Part of a small language model's weights.
Size: width 160, 5 heads of 32, MLP 448 SwiGLU, vocabulary 8192.
Training: a variant of Adam for these matrices, 182M tokens, 5567 steps.
Each number is 50 + 10 x the weight over its row's rms, rounded and kept within 0 to 99. Layers, rows and columns count from 0. The size before them is the row's rms in percent of the matrix's.

# k: layer 8 attention key, 160x160, rms 0.0885, rows 127, columns 0-159
# v: layer 8 attention value, 160x160, rms 0.0613, rows 96-105, columns 0-159
# o: layer 8 attention output (transposed), 160x160, rms 0.0425, rows 96-104, columns 0-159
k127 078:60 47 52 53 37 52 41 48 60 53 60 48 50 53 47 37 52 67 49 41 50 59 39 49 45 33 44 51 60 57 29 66 57 48 33 42 55 59 56 43 44 46 43 27 47 68 49 62 70 67 44 47 35 38 50 54 50 39 60 62 45 66 47 28 60 33 44 49 45 52 49 38 67 54 58 41 51 38 44 43 59 61 52 44 42 39 51 54 48 42 39 33 50 49 59 43 55 58 52 47 53 48 44 31 36 41 47 61 34 60 36 30 32 53 58 51 63 67 52 62 50 59 56 37 41 58 54 55 29 34 43 51 65 55 53 60 68 42 66 50 67 51 53 75 38 57 48 38 60 63 47 52 61 46 43 40 52 66 44 46
v96 097:40 35 50 51 52 45 47 36 53 48 47 37 47 36 67 47 47 35 44 55 32 52 41 43 47 63 42 48 46 51 51 67 45 63 71 50 45 68 47 48 40 31 44 62 44 49 57 50 48 69 63 57 47 51 27 65 31 51 74 43 48 46 54 33 31 43 66 38 37 52 49 38 46 45 52 44 51 62 52 36 59 54 24 64 54 37 37 63 38 52 27 54 51 59 39 67 37 34 44 61 64 47 52 38 43 62 53 67 63 53 39 61 54 37 34 56 44 51 43 44 51 46 50 54 40 49 50 40 58 57 48 61 43 56 42 42 51 51 45 55 51 43 53 46 46 51 35 63 39 24 50 48 56 62 59 38 51 46 43 45
o96 093:52 45 51 34 00 47 49 53 48 44 46 58 46 57 32 52 43 57 35 59 59 40 52 34 65 47 38 59 56 53 62 51 56 44 33 54 44 61 51 56 54 68 50 59 44 48 65 62 48 51 56 52 40 39 50 67 50 52 30 42 55 40 41 53 62 62 50 60 62 37 70 56 63 53 47 47 49 48 37 51 53 32 62 34 52 51 49 45 61 65 61 43 65 48 57 36 52 69 43 50 52 48 54 57 64 46 46 35 47 52 60 53 54 54 54 50 55 55 55 48 53 48 51 44 36 39 56 56 54 58 58 53 65 50 59 53 49 77 51 31 59 52 36 51 51 35 63 44 55 37 30 61 49 39 57 57 51 59 43 38
v97 100:56 42 51 56 44 54 44 34 63 48 70 43 66 51 55 35 45 51 50 62 41 40 30 53 47 57 54 52 48 52 49 55 57 45 55 40 49 54 38 59 53 61 38 62 50 48 61 46 49 52 44 52 40 38 30 65 43 63 51 48 35 54 48 42 44 51 71 48 38 62 41 29 42 58 55 57 55 50 43 56 51 62 21 57 42 52 55 55 27 49 20 49 28 45 35 57 52 41 37 39 52 49 69 28 60 47 42 70 65 57 53 45 50 41 43 61 57 48 46 55 51 43 57 64 51 46 46 56 40 50 54 51 39 49 44 52 28 64 50 53 57 48 54 67 42 67 56 60 44 51 33 35 59 72 63 57 55 44 63 60
o97 097:42 36 67 57 50 41 56 74 64 46 41 53 37 56 54 49 45 48 47 47 55 40 56 60 44 52 52 43 51 43 49 43 65 50 55 63 60 58 51 52 47 38 64 58 48 41 49 49 45 51 63 59 44 54 59 65 27 45 49 38 82 43 39 66 46 58 51 51 52 42 70 58 42 48 59 48 56 56 57 43 56 46 71 38 55 52 32 43 62 63 53 53 64 51 49 36 60 54 57 55 70 49 57 53 47 37 52 36 61 35 58 54 45 59 71 33 48 38 51 42 50 39 44 49 41 53 63 41 56 59 48 48 64 34 59 50 60 62 51 35 56 55 41 25 47 35 51 36 40 45 44 38 34 30 52 67 46 63 31 51
v98 098:71 43 53 45 43 60 40 36 49 49 58 62 51 47 60 66 64 58 68 58 53 54 34 50 55 48 48 48 54 49 37 47 45 49 33 55 50 39 45 69 55 48 52 35 43 56 53 49 49 49 55 57 56 32 68 35 50 66 53 51 50 57 52 52 70 57 32 60 48 51 42 54 50 51 53 43 62 48 68 48 32 52 37 42 52 68 39 35 47 55 68 59 31 48 62 56 49 48 61 28 55 60 56 57 52 25 27 60 44 47 50 48 51 59 43 48 58 43 51 53 48 50 57 53 46 44 45 46 47 41 46 44 33 43 41 56 43 46 42 45 57 53 73 71 31 71 34 45 58 63 41 52 27 60 48 42 28 39 45 55
o98 103:36 56 62 51 81 45 43 83 49 50 51 53 52 55 49 38 44 44 62 35 52 44 57 82 42 46 47 49 48 45 53 50 61 43 73 52 59 54 49 42 39 44 41 49 49 43 65 44 49 39 56 50 51 67 56 60 45 52 41 39 58 48 53 60 47 48 56 39 52 53 75 48 47 46 54 54 54 58 47 50 39 54 63 59 53 51 58 57 58 54 34 64 60 62 47 66 40 42 50 66 53 45 41 48 29 67 68 45 75 38 47 63 49 54 46 52 53 52 51 53 56 46 38 68 61 53 57 46 42 53 54 49 53 37 53 56 52 46 49 74 64 35 52 34 67 48 62 51 32 56 56 41 71 47 48 56 68 51 49 46
v99 121:38 58 43 54 51 63 66 58 47 32 22 46 46 59 39 55 42 54 40 52 48 68 59 39 55 55 37 50 43 39 54 58 30 53 46 65 47 46 54 48 49 42 38 50 58 41 48 64 48 72 54 53 61 55 48 45 56 39 58 69 51 60 65 33 52 43 52 59 54 56 55 63 58 38 40 48 57 61 50 57 46 52 52 50 57 29 46 58 57 44 55 58 71 33 53 35 45 33 69 73 43 50 50 63 41 74 52 49 26 47 43 41 49 52 50 39 41 65 40 62 21 48 52 41 45 46 51 45 48 37 38 45 54 48 39 46 55 51 57 46 69 40 49 46 58 30 43 40 51 51 47 59 36 58 52 31 55 57 56 53
o99 124:61 64 57 44 00 49 34 42 46 51 65 51 43 46 41 44 42 63 47 51 56 44 42 52 47 56 44 51 53 61 48 56 57 40 45 40 37 41 66 55 56 64 41 51 52 60 59 44 60 53 32 46 49 57 60 37 53 42 44 62 30 52 50 34 67 42 27 49 53 53 55 38 60 60 47 65 41 38 39 51 49 44 45 50 49 45 57 52 44 42 50 40 66 63 53 55 41 55 41 35 45 64 42 46 49 51 60 57 39 65 55 50 40 35 53 48 42 60 60 52 52 64 50 49 58 57 52 56 54 63 44 56 64 58 47 32 49 47 31 65 50 52 44 70 52 63 46 76 54 36 52 58 69 56 42 49 41 40 45 45
v100 102:42 38 47 60 54 47 45 48 55 67 57 34 78 41 57 50 64 55 30 60 44 56 40 41 64 51 61 72 57 44 61 48 63 38 58 47 47 52 48 49 46 44 47 60 53 35 52 49 37 48 50 56 33 38 37 56 54 69 58 65 46 51 45 49 44 44 61 43 55 59 55 28 38 63 51 54 47 59 53 52 66 48 61 73 34 53 60 43 46 52 32 53 45 45 42 56 57 70 40 44 62 54 52 38 54 47 58 45 48 53 54 37 58 40 43 69 55 51 43 35 59 48 52 46 38 55 51 66 30 52 59 59 42 55 69 22 47 61 39 51 60 46 65 57 46 60 38 49 45 34 34 45 41 60 31 43 59 43 55 51
o100 095:62 38 38 53 43 44 52 60 48 51 53 47 43 62 42 53 45 40 60 51 49 47 56 48 48 45 46 48 35 47 61 52 45 67 59 51 41 49 37 51 64 47 60 50 49 56 51 54 37 50 47 55 60 46 44 62 58 56 39 36 73 42 50 56 43 49 74 45 58 45 51 52 48 52 69 48 57 35 34 45 64 62 45 25 56 65 33 46 52 71 46 39 30 44 46 28 46 53 28 32 65 42 54 52 61 53 41 43 57 40 47 63 53 64 61 55 64 29 54 49 64 42 58 56 31 40 39 49 63 48 48 51 65 61 58 74 45 60 50 28 47 56 50 39 51 47 65 35 52 55 43 43 35 27 59 50 42 55 42 45
v101 092:46 35 61 70 48 56 44 46 48 52 54 49 43 48 44 74 65 52 47 61 49 50 49 60 50 44 47 35 47 58 55 49 43 60 58 70 54 35 56 59 56 65 47 33 49 73 53 37 56 36 45 39 29 53 66 44 51 64 58 41 40 39 61 59 49 49 62 37 42 49 55 43 59 64 72 63 41 48 49 39 63 53 65 30 55 61 44 45 30 41 55 40 55 48 70 51 53 64 40 57 55 56 34 49 53 47 34 65 42 43 70 47 57 46 52 60 55 58 60 57 67 53 47 40 61 46 38 39 61 54 48 47 55 36 50 60 50 56 51 33 66 58 54 61 39 62 40 36 47 71 37 62 58 53 54 42 43 59 46 56
o101 098:45 62 29 31 65 32 28 73 44 56 42 52 70 42 53 48 61 57 49 44 61 51 73 51 58 41 62 49 46 40 49 55 70 36 62 39 53 59 47 52 33 45 68 53 58 54 47 53 54 49 59 49 60 57 34 54 50 49 44 39 61 62 37 52 50 56 59 51 47 52 53 55 52 34 44 34 49 41 44 55 37 55 35 53 45 69 53 38 72 57 40 61 38 47 41 51 57 44 36 45 42 58 35 48 53 56 71 56 67 61 36 56 52 46 36 57 43 48 54 35 33 42 50 52 37 41 74 55 42 50 59 64 38 59 49 57 54 54 46 57 49 46 54 28 54 43 64 61 51 36 55 44 42 43 43 55 49 39 49 59
v102 104:51 45 56 42 51 56 54 46 53 50 51 48 45 39 60 56 63 68 59 51 60 61 32 54 49 28 57 48 56 69 49 55 39 32 39 57 40 37 38 55 57 60 40 43 42 53 37 54 64 46 65 40 60 38 62 41 53 60 58 53 54 44 55 46 73 58 32 50 56 43 54 49 49 58 65 52 55 40 59 54 51 63 44 43 54 48 50 54 43 47 56 53 57 65 45 58 52 74 47 34 35 59 40 53 54 30 29 81 44 58 35 36 45 56 59 43 53 41 55 62 59 42 59 62 49 42 56 75 44 37 45 39 50 44 46 66 53 54 32 33 51 47 50 71 59 54 54 58 58 70 46 46 34 45 51 57 48 48 62 63
o102 109:54 54 71 55 74 57 57 62 64 58 55 49 49 69 59 35 48 43 57 43 53 41 56 72 42 55 48 52 49 37 43 41 58 36 53 55 49 44 55 55 25 27 38 48 59 46 73 45 48 48 48 57 51 65 55 54 38 39 58 48 47 62 49 63 40 43 51 57 50 74 76 53 51 46 38 41 55 47 54 49 37 48 54 42 50 56 58 45 55 48 45 65 51 52 42 64 61 27 61 68 58 59 43 54 20 61 48 48 56 42 57 51 43 50 51 47 48 45 47 44 49 43 40 56 59 62 51 38 44 56 50 43 28 40 53 67 38 41 64 74 59 40 70 45 50 49 51 60 31 56 52 48 55 62 52 53 60 50 43 47
v103 095:68 54 49 24 41 55 54 67 49 74 53 64 50 47 55 62 49 36 72 55 40 42 40 44 55 44 48 59 48 55 58 35 56 55 40 51 42 58 48 52 44 42 53 37 53 58 55 37 47 53 60 43 54 40 54 58 56 60 55 58 38 54 51 83 52 59 51 43 50 47 40 51 53 30 52 53 60 33 53 51 31 42 43 46 49 70 39 36 34 59 54 43 44 63 46 38 56 25 69 36 48 56 51 54 62 40 47 59 54 59 58 46 62 46 55 64 32 53 42 63 49 47 44 44 64 54 49 43 71 54 51 45 41 34 53 67 44 62 54 55 55 55 67 57 44 60 54 41 36 55 70 49 58 64 54 60 54 37 36 58
o103 093:42 64 45 64 70 30 42 67 32 29 41 52 47 33 45 51 62 46 42 41 53 60 50 52 58 53 60 27 46 60 44 57 43 47 65 58 57 55 58 42 46 48 44 65 37 37 48 34 62 41 54 66 53 62 43 52 40 46 52 29 65 44 47 52 44 50 66 39 42 45 50 45 46 44 41 53 57 64 41 49 38 56 61 67 48 55 54 55 59 35 52 62 36 24 57 71 48 54 44 67 52 39 43 41 64 34 56 47 62 35 49 59 45 59 34 36 58 65 49 43 39 42 43 57 55 53 63 50 43 45 50 40 42 41 33 49 53 55 43 47 47 46 55 38 58 47 61 65 51 50 49 42 66 55 59 64 64 57 34 44
v104 105:57 58 42 44 63 70 42 44 29 44 50 37 55 59 52 51 52 44 48 48 53 50 56 53 58 60 54 45 49 38 39 59 38 43 46 44 54 43 53 35 48 60 43 51 53 38 34 50 47 58 45 55 41 66 51 36 43 34 34 68 36 55 59 53 45 62 22 63 43 57 50 60 36 58 52 31 52 72 60 55 66 56 55 46 46 50 52 71 64 45 61 60 47 55 57 27 51 56 56 58 43 50 80 56 43 56 51 28 63 52 56 50 41 64 53 37 46 56 61 61 21 47 63 50 39 57 47 61 41 51 50 53 49 58 55 47 62 47 52 55 53 48 59 57 55 37 46 62 41 33 52 52 51 48 24 64 44 39 61 57
o104 108:53 46 53 43 43 69 52 33 64 55 58 49 42 59 53 50 40 45 61 53 54 55 51 72 35 57 46 65 62 53 48 45 35 54 41 39 38 47 42 65 58 51 57 39 44 50 43 48 45 45 21 43 70 42 66 49 60 58 61 81 52 44 48 52 61 36 33 45 44 58 36 54 44 56 51 72 48 56 42 61 43 51 45 57 53 52 57 58 43 66 52 51 72 51 45 62 47 57 49 49 48 54 50 44 46 42 58 54 49 47 50 62 56 53 58 55 51 36 41 67 65 57 53 55 59 56 05 57 53 47 49 50 63 53 43 36 50 50 36 59 36 49 30 57 41 60 46 43 44 49 65 49 36 60 60 38 60 48 62 49
v105 094:48 44 44 71 50 66 40 35 54 33 63 54 46 45 39 38 52 48 44 47 55 44 64 57 45 45 58 37 50 49 49 34 62 40 41 43 53 53 43 49 43 68 59 78 39 54 54 40 51 56 27 44 35 50 31 56 34 47 41 37 47 36 29 47 54 44 44 52 61 45 46 28 49 52 47 53 41 30 41 48 68 58 39 48 41 57 63 52 36 50 32 36 51 58 51 71 67 68 34 49 48 60 48 32 60 56 60 33 74 56 56 55 37 51 50 60 61 40 58 35 59 58 45 53 42 58 36 48 53 59 51 42 52 49 44 65 46 46 44 53 40 52 40 47 56 57 55 54 45 47 43 33 63 48 42 52 54 45 57 50